Weights of a small transformer language model.
Size: 9 layers, width 768, 12 heads of 64, MLP 3072 squared ReLU, vocabulary 8192, 115M parameters.
Architecture: RMSNorm before each block, no biases in attention or MLP, embeddings untied during training, local attention windows, shifted keys, normalized values, value embeddings, hashed n-gram embeddings, capped logits.
Training: a variant of Adam for these matrices, 13453 steps.
Each number is 128 + 32 x the weight over its row's rms, rounded and kept within 0 to 255. Layers, rows and columns count from 0. Numbers have three digits each. The size before them is the row's rms in percent of the matrix's.

# layer 4 attention query, 768x768, rms 0.0208, rows 678-694, columns 0-191
097:077121160104149053148123091124107137160153143068138102149067134096191125154182104148162110163138109161143126088132071081119126126138147173096127140164148124138104062070113146085049127151105187159085158117134093079092106165120134158160125211168125130153143130146215137166111115127173126189158092138157147081152186118112131145175140106118079184109091150098166126168126103132161154152120169137156129114087179183119138113130138151123170134082097220147192111116108088118170091113093137204077202123168143088092126129145132129107138129100118123133129107173155169132123068089065153113
099:169127104133089177118085145097107123090105110128145150149162143147175073163156158142130146116120098085173098136123199107093174170096163164138088119155137138109158123172111098177154157140160142078161065146098123089118140162124139166158133081170184087142153137145145115140100117095173196156112127126123120143145044155129155114141095158135142101069111180144133120140154095112135094158117096164123183185115146094147152120127139101169133125162151156156146087138115131166144096151155123176106117067176112151135180160114089161142165100123154112067120145157129177110128060131109162096
097:128144127153107181161094168148102101168046141143121146100151083073137106137119103213093105092125152113105133102122115107147107090085114125116149114134145184118141148108157103110158111114153153148118170098179117151087160120083086152150136186044135105194170076157098170121163044197127117120111085131063154171108120152140057120094126148142155119165105148128105113161146145162160128155122088168085113142132137147068147145111117131100148125139133102128090157124200153086142132108129113214119139140173131147144124102151173161177059121158065172063157142149140069073138122125126108110
097:162097140122142158142090128130120106169084109160191132155130134135105092155043155153157099155078087062119079125153164126110128072090111104118120149148114141112149153153108126228149108150162140119096119118107112191178125158109120099120215137093131145115123160136161139132097167172132041164111226091123115178106086081124105137069119179145104134114135126188136089174100114156163124133140153135062131153120137093174121135139150093106119112110108152103094167107098113087126119104146105126113168157135157127134149095133153115115127076183150204109139095141093112080164095112192123139
099:128142126165132135125085130188140147083119162145142121144167208204100154103134122088103061181145129114110087125168133155114150141088087170117050103185141183122108101089132135151111136140189104138163127131156041137064116153101128150088125144161119117155193131098157142165075142155132150120183101080170166108172162089141154131151120120151105131119140194083106135127123109111196170177145121153091130118063139120099137139119097173106164137067111176180162127144122119165109055114119155193124097157139209157110119159132114149144100149098131105125105120135193107110152070093142139181
096:160095146131131117142113155097143087087173151097133139149161091075103213139144106049124158174087156153126127153151121115121158115135134124116103095143113153144113117114134129173135131121111066126162174147182165103175112104150145144094116091106109103142162108093118122066151087178119183128132097130109133169138118190155170141192156084148151128092172145108147177087168123112098153177163114119110092109129128161116174107072148129089110096146129065092161087109133084200159145161080120088142109119163141167109160141097071118182132105129133112146117139112177145139149138147126098199
116:185164150124148119103118121090105081149164139141122094178105096096145138142163132162114120110195085119143126077143144084149079167137107107100115070099160075123101183125127149151134082088104133156122134108127219089166097129107137133124105184105084101090124126138145126133125101147094019108121107141123126110069141112137120112086192127150168179155157097182160083142103142172171103113143171136149070152102117102057118135138108127143117203125071135147077139138138174099130134180162140169095183137132139141150090089144167128093110121153109133192092103152144131077155098165167104129
104:136119109170167155126146183087123133088075045145112101154130099097190136138110124116162108121174107130072110071074069117187137079189108205110144137126119072111130151106133183109131117131100079128131159131131098125137172126111144158173158208167111133123106121114068187107141101162126120098136177117138114182101125038103130146176138133111148126131123174154122140139110148133173177110105159123153082128124087125115139091145163144098090155109079105107118119082147104090133155085140119130143129142125156101114123114138126166063072192077106148113132197132109113057050124134174110126
098:131108148140085139132117093115176119133139146060062162083144151170169197106179162094123172063162139172131147169127128134074094150085107184159140121112103087116143120079161102106145129140192144150146120164164111107080150180129116069088148145077109117135166100094109075213144150100111136141180118060201140165140114151136157064134223122094164169088141152103131090122096134089129150161118176147131153094097140093134149126193129166132130071188094147131040104158119153073135129154113162067114119143118151119166158094149087110109152101169129132197079082156116105086182088075161109085
100:138087118087102113190138059157112137150183115150077134181160168153156098111132152101164172175165227129126118141143072081151153203113100138143187099101170162126154109079132134123124151128105191136141108179145104135081126123081116105108180146141088149133089084131128133123068102102170123169083138140133122101126135112165111112136221092131144143079106164114139085072090045111153118091205086112135138131135141127114112149141127148122116121192080102191132116143146182174129088147122148149106154143126102086108119127125097145068157147080120067142108166137146167180082116118140145041
094:139114111148078116112207101117152118115046109196152088140123127161107063116142214087084181164110075169111145184140164127168130165131160146123097119061127077133161087173079140184131134128094086101125109136116108118144095140107192133195118099182117110112114156095141111117076148116086121107110159063082087151142148138140107155155151153142132138116149124185102118077125100133095106045127166092131170177156081135127126149173143148120107156104126104100089132103105111116132098099170119091168105145129160113160131129175121113089151153109085184107195213132107130134110179170145133132
104:107067101139086173175139133131146130126118122101086151122120101114148118082136124143178158072097145147149175169087113122120158131140095154080146140096089097139141080111209149145197107100100126110114115110153071150129165126127164148152158152084126141122120103119080136114161112120112087106142118097150113161110109125176111137120134142123174197050157103109036161103133124113108104133116090146171176128172076143168132180162104190038158086175110092092141106157163123128117136152138136116132158167155110200129155138098071161156088139113101129080168077142072137104077185162128157060
087:158128080157128130128122105151154158162101096147127123137103083092114112133157186157109122119162104116167199175103165151160154147153101127106094115059098081149121174160057121157133099130112125116129099126126175102190139135125108122119140163102131066107084160127096104152117102182149108100098190139109075117133133039153132079094157163189149110085085069084091116126152146128146111129063118146122117177174093147111098111139118117062121121208064133073146130161162100097123159113154116189107115161147132140143155138096151198132118094133120106066107134136120087047127078138145105090
091:121087127160151137093153131122124122104058067128158095117108103100084107174154117200093095124128083144144079118119183172130128140115161143138087172082112121142184162181118167126096124119123083102102054157137169202136068163141138075146133143142202135157085165104162135126112084125105056119123125126096120101152019129155172103144112193158117153097099148068194102184160102144161138107099117154111130133125113139150071090131067129144132152150155100072101138164107152166111112090156124099148115074150170106165179138090116134203111118181139173124131092095102121105055123166135137125
132:164086140067159127122095102126127159099126084120097133106093173141167138143143161095124192119126199095131168151149120111055175175119139130121119117098155156146139144137115084098152147162153121075130101138074096141109155156168079166137123153075095105133119126092092158128110170098112145070115166106126147154139109145124102125131175180164110079158115189128116087077128092131098125170138131155098166177105138121145110153166086098127087064154137150108120154120163091156092079085145118171115071110170123182073142173147118159143144109141125184126100118154124166139151138123099229091
102:101116113104085160192137134114196132125122108132104174084146167073123195109114122116096176170148074139152173173095170108060078137104083118086111141142130134101171074175102027070082142171109133191154091110072098133123163127185168120125135123199110067114096121109127115163138123079124200179089114111132138123159158114127124100181165172154142108101180170112084106131106146134085111085135138132141099107137134095150157129123159161121124110146156150151074105109153087127135091134114147197087164105169133127165125122091123161118155165191120154160151224149166085156169138118115168130
098:138139115156083132090103105106102105127113084150156188140176100159073141129130125081139134067180124165147109149121122124125108136150147153188145121106145098090140149106077168165173048065168074127091101125076157144116162143152124062130176089107081103074112162132092148096104139104130151177133195114139096179137123096136190140137122116104125167143158090138110147129149075085123096160098152124148088205136135136163052113130070125167120191187090121114123096161159181175142133102142080059096076114166150207138143129084095143090113152073156111104182192104152145110079087147100145095
# layer 4 attention key, 768x768, rms 0.0206, rows 678-694, columns 0-191
108:171114112129103120090140199089192156106101174130184139097102102102081124160106115170113130174080172105140108079154154153126080127124164077148177200159180149104116026213147151134148109116103071178118121150088119158114039100143091148141133153190111109126152064131050095096138123145128103122103029145108164162066135076160140172126097094080177070124090101108100144141115124143136134140122135100065142143163117160121159105137194107150136119078187185165146097104149118167166140105120184201183131083120177114120133116116136100099152129142112142139192127169097130062118179137121127136
112:136066114108125102090113085159157150154079119117134083135128137192081095129125200121128121157100108078104155188164125114119104110128100105101119115141176106141155137136140076067150122130112111079142140138103124152124138183113159158144120114146148104113110133128111129210163153150138116147158152148151096116102146100099119115129150134133112100164117135134104138120161172162195156125096105107129155111100165110096090127097110089119116088098137147107119172099102127110111146135119138130179107196149120112169189120115127118166146080198134165136152139074058141088147112140084147171
096:132144104138120118087165083064078149058148157148081097170161168101118140105118097129109089139125114162163089134201140155148167142127138109146108146121082104128106145157147116119126085112169138065202148151118113146126081099084110125144176126190153129092084119137127137139180125120112094145164127153140165172146133082124128101186089154129114100140112158152162136164186084130086130124150095070229161108123110090139103146170138160106088153135122186163177178144158184128105154110157111130123117165104139138159187131114100126167125105120096081127142170160125165154114121143121118126
101:127163147075113093153127127119100119180157113126097131149145120154151134094124071127145128156091131114082088132112150104161212120169134166138163140105169112141102140076168102128164198075156148114179125117171140138060116137115138117122157133109130152148062081098154166124106083123139121108103145114155158090111180117069146080109102149136109180167158115100110127131125142125173112140129140115082117098121094096133117120072098112100157147089121178077115128102135127194189123166132145125160112184142136091072153118132148181181121111110142113099137137126159144147060109147155148146
100:135074181079049129158144098067116117164154086161176164141086129145099147133116149114073173121099138110161167155069194146112080131124100088112058165113178153164160086153166208132218118074179124168140096163104121129135113101154137137165157094128152175122132125103080104113181141103124118118080087125140139113104100135083151126120086119143126110130112092137105143139141108123127126176164116164119109117156184167140134154092158060162094085136124146127122164098111179136108132120085082079146182120171175125105167157110108174144149118142109134120111108126094141123149124145186150098
104:127118152145127134124121179138119125118129098125142120163133148079146066088134138093140123172165142150180077060109163160135151143147139079114096145101118188133143107123106115056079145120104158132134096084176149102164186090125105121130107121125111084125039166153160118079135161117122135072174094133167172180118126181177133110128163073130135080143132124139121183112136142138119155114150108196200152087122124180153181110132172099138131062113117097137081141092094117109146120175146086072081111112136076103137064141229126154124128149118111062102055095123127128180162186084203136107
108:124134073141172117151108184129158151147107144147141197122172149100116156126094132153149120172126123123110133121134121192180102164159172178136172109135137086097113137147120153109096114117197158141114221101087095152137087085164123063160158197103135142128088059158133123123177137066171080140092125122118087119163139136166126032095149148099122146147126172109129166146107034174148109141108169084140124092095129174166129129116071193137094117099090143135078089114153106158157127097050115163103129150088051121096171109072110157139119116135109128115177125133088135178121169132093105055
114:188102131149167134139148189074141133073125141116163118127108160064073144112091105094136142104123173148098108069133160163141118088155152093151122122150146160153153152152131154113143140072141105141156119144119114117192141085113144155166153123173141092117172132135160154124180133156093069132172089137129126168139091113151163112148131165154145118127147207146105159125106108142098145093160144137125164158147095174139177094125150148124115143105124143117151083076133150151169150148104160155159075092115132205122075082137088106107156131089109162114164142154170105169109139129097099142
108:130113062081058123190118116103101170147150183140089144133139156146173104140125160184146190118122119139172072213101125107082131186080100146095168090099133155130130116128152176193177113150130123159059099168156153104098123130129137123107170101110095130136147132115141078111117186158095136131147113125129127106114079109131137144058140138105137111146110094123105099116112089102107149143051111097093105170113136097131126160121129171116121097186132123194124133154172084103077104164147102149110179082162113081096127161159077141211110136171159076143128105109152160122187102173138197122
098:102168173131125113149123067104147153128127120175098141130146139148165083114146157135115088142158165117136130119107100113067156101083156131120072168159165137156094105085112118105135160169104163129123136170183087134077110156132108078098081132095090109112129140078083073128077126117129096101123199134111104064194104140088155096125097112130190149111172140092135143119165168136144114121121120119101077129068173094096144155154113119076113129115116145180140090074215148125095087137168148131186129145121137234110146171084161161136117107128174074156122128077151135105178068135120123054
097:102105156092160139143115099152146170174128169127100113116130133209120122086156124116134112136106119118168161181106107111153081116127120177100109150116132053109143208055087096043182154160129105147148153126171148204078165182125171103143081109157103119161123140063073108163084120143146096160146186176106100075105121101105152079156102188093094131107136180095123131046075126147146157160136166118133112140126139042140086105127111074067115169121088107119169104182191134092058139116123203152129137148134106175117134110153129132135174171192134100096137098053158165099157097174150157141
104:101177125126162164136091149096049161111119094144133090129099107117149150175159133106129116080174137095095119103154127093121096099054136088115099136094155162159129134165124136122114123166136122107117124159106202099118126167147130064099108083154131076139163194090108142112151072204046131145155145136111090129152169149121108070124132126193134155148071136133111189117103179097102134149107118087133107181136102138138127143134087135166122152173122076121147119085101083110110151092142184149151169131160168150171179152153129170116138102173134219174165117092137131073127082126096169162
108:127146103145120171126194086080081123172114156100125152179168218113167144097139108089118120100146079144125108095139131142149112162125150108071096124122124084136117187181212144102117169104154143119153072022127105128026091181150103118138201117166178124095119130097113123115102107138103135118113135178146111133179129136160080116129163184146105149130184192138136169106154168068137155123149141098135126160152083115131081120113061146227179083128145125114096094150153141142084159155135118100088119122096147163128120154153112128179169131099117132141138133110165099097128140220090137162
103:173141153137132045104102082121097140143096111182119148127111101088131129087136123131097112087125143137082075140108059176144111134169104128183133127171135087059198171083109117136129137143161166138125163096108159196104085147176142118134115162166148149162127104133076155212141099087160140127107215148136089105113172117111096104081147206101147124159144116185154136128144112174099131110181165110127116178186056111071087102145138113138160062148076128175111187145122092125108117194128092134150076168145104114144166071139116167225089165075187157053125206090153135130118146175102108137
076:109168162066147144164177099106137119086123145107099138176170091191136148123151119140138175170109106185153127173090072145130051134105143202095143104128161102174149111132130102207123087135083145176145195145186097141091116107076153166132089102157131098072160098140174111120133103187076085194146117178130098130118116115117185070105140157122126177102184133126090097114092138092156152178090166091172063104155126115083128153088095122132151126112100092140127099146088101123116142124137189137180137135103133124131128151113133157119119138181142129198118195134132153125143082168140134125
106:085098120106080125141116067167125115083144090166132142118159154154122085140141182105101167142157166171105110229108159134122074120132077137157081112102110071132080106132096180132138075152103124132027121145081105117087143213068185118133137155127126123173102159103171054134083095117155115108154158152121164191144061084098081093145117114100071097137146121111120100107136135182181108142144143120160125147157129128191137131111117099087118159095112124149107168189180151112097140154166176191130162190131112108087114159089153165144136188146182087135117126094089161165161132076134118150
104:123122098164162104142172207127087111156115138093064170120072133141109146083128127063094115114129149174109202112096146160135135089194197129085147148110160094126156135068153074108127180119076120146075143141171127145147155125131085157128138147093148134143070184121214173118126160165085143107119079100190144109100158102074179155117151163149139158129173186149167092131105125204164147111120095063113088088171125121142126100131164165134122138174108158135146138117141087084096145181151148113107115117100062135188087158135126138180085165112100161120159133105169111157137054118103133120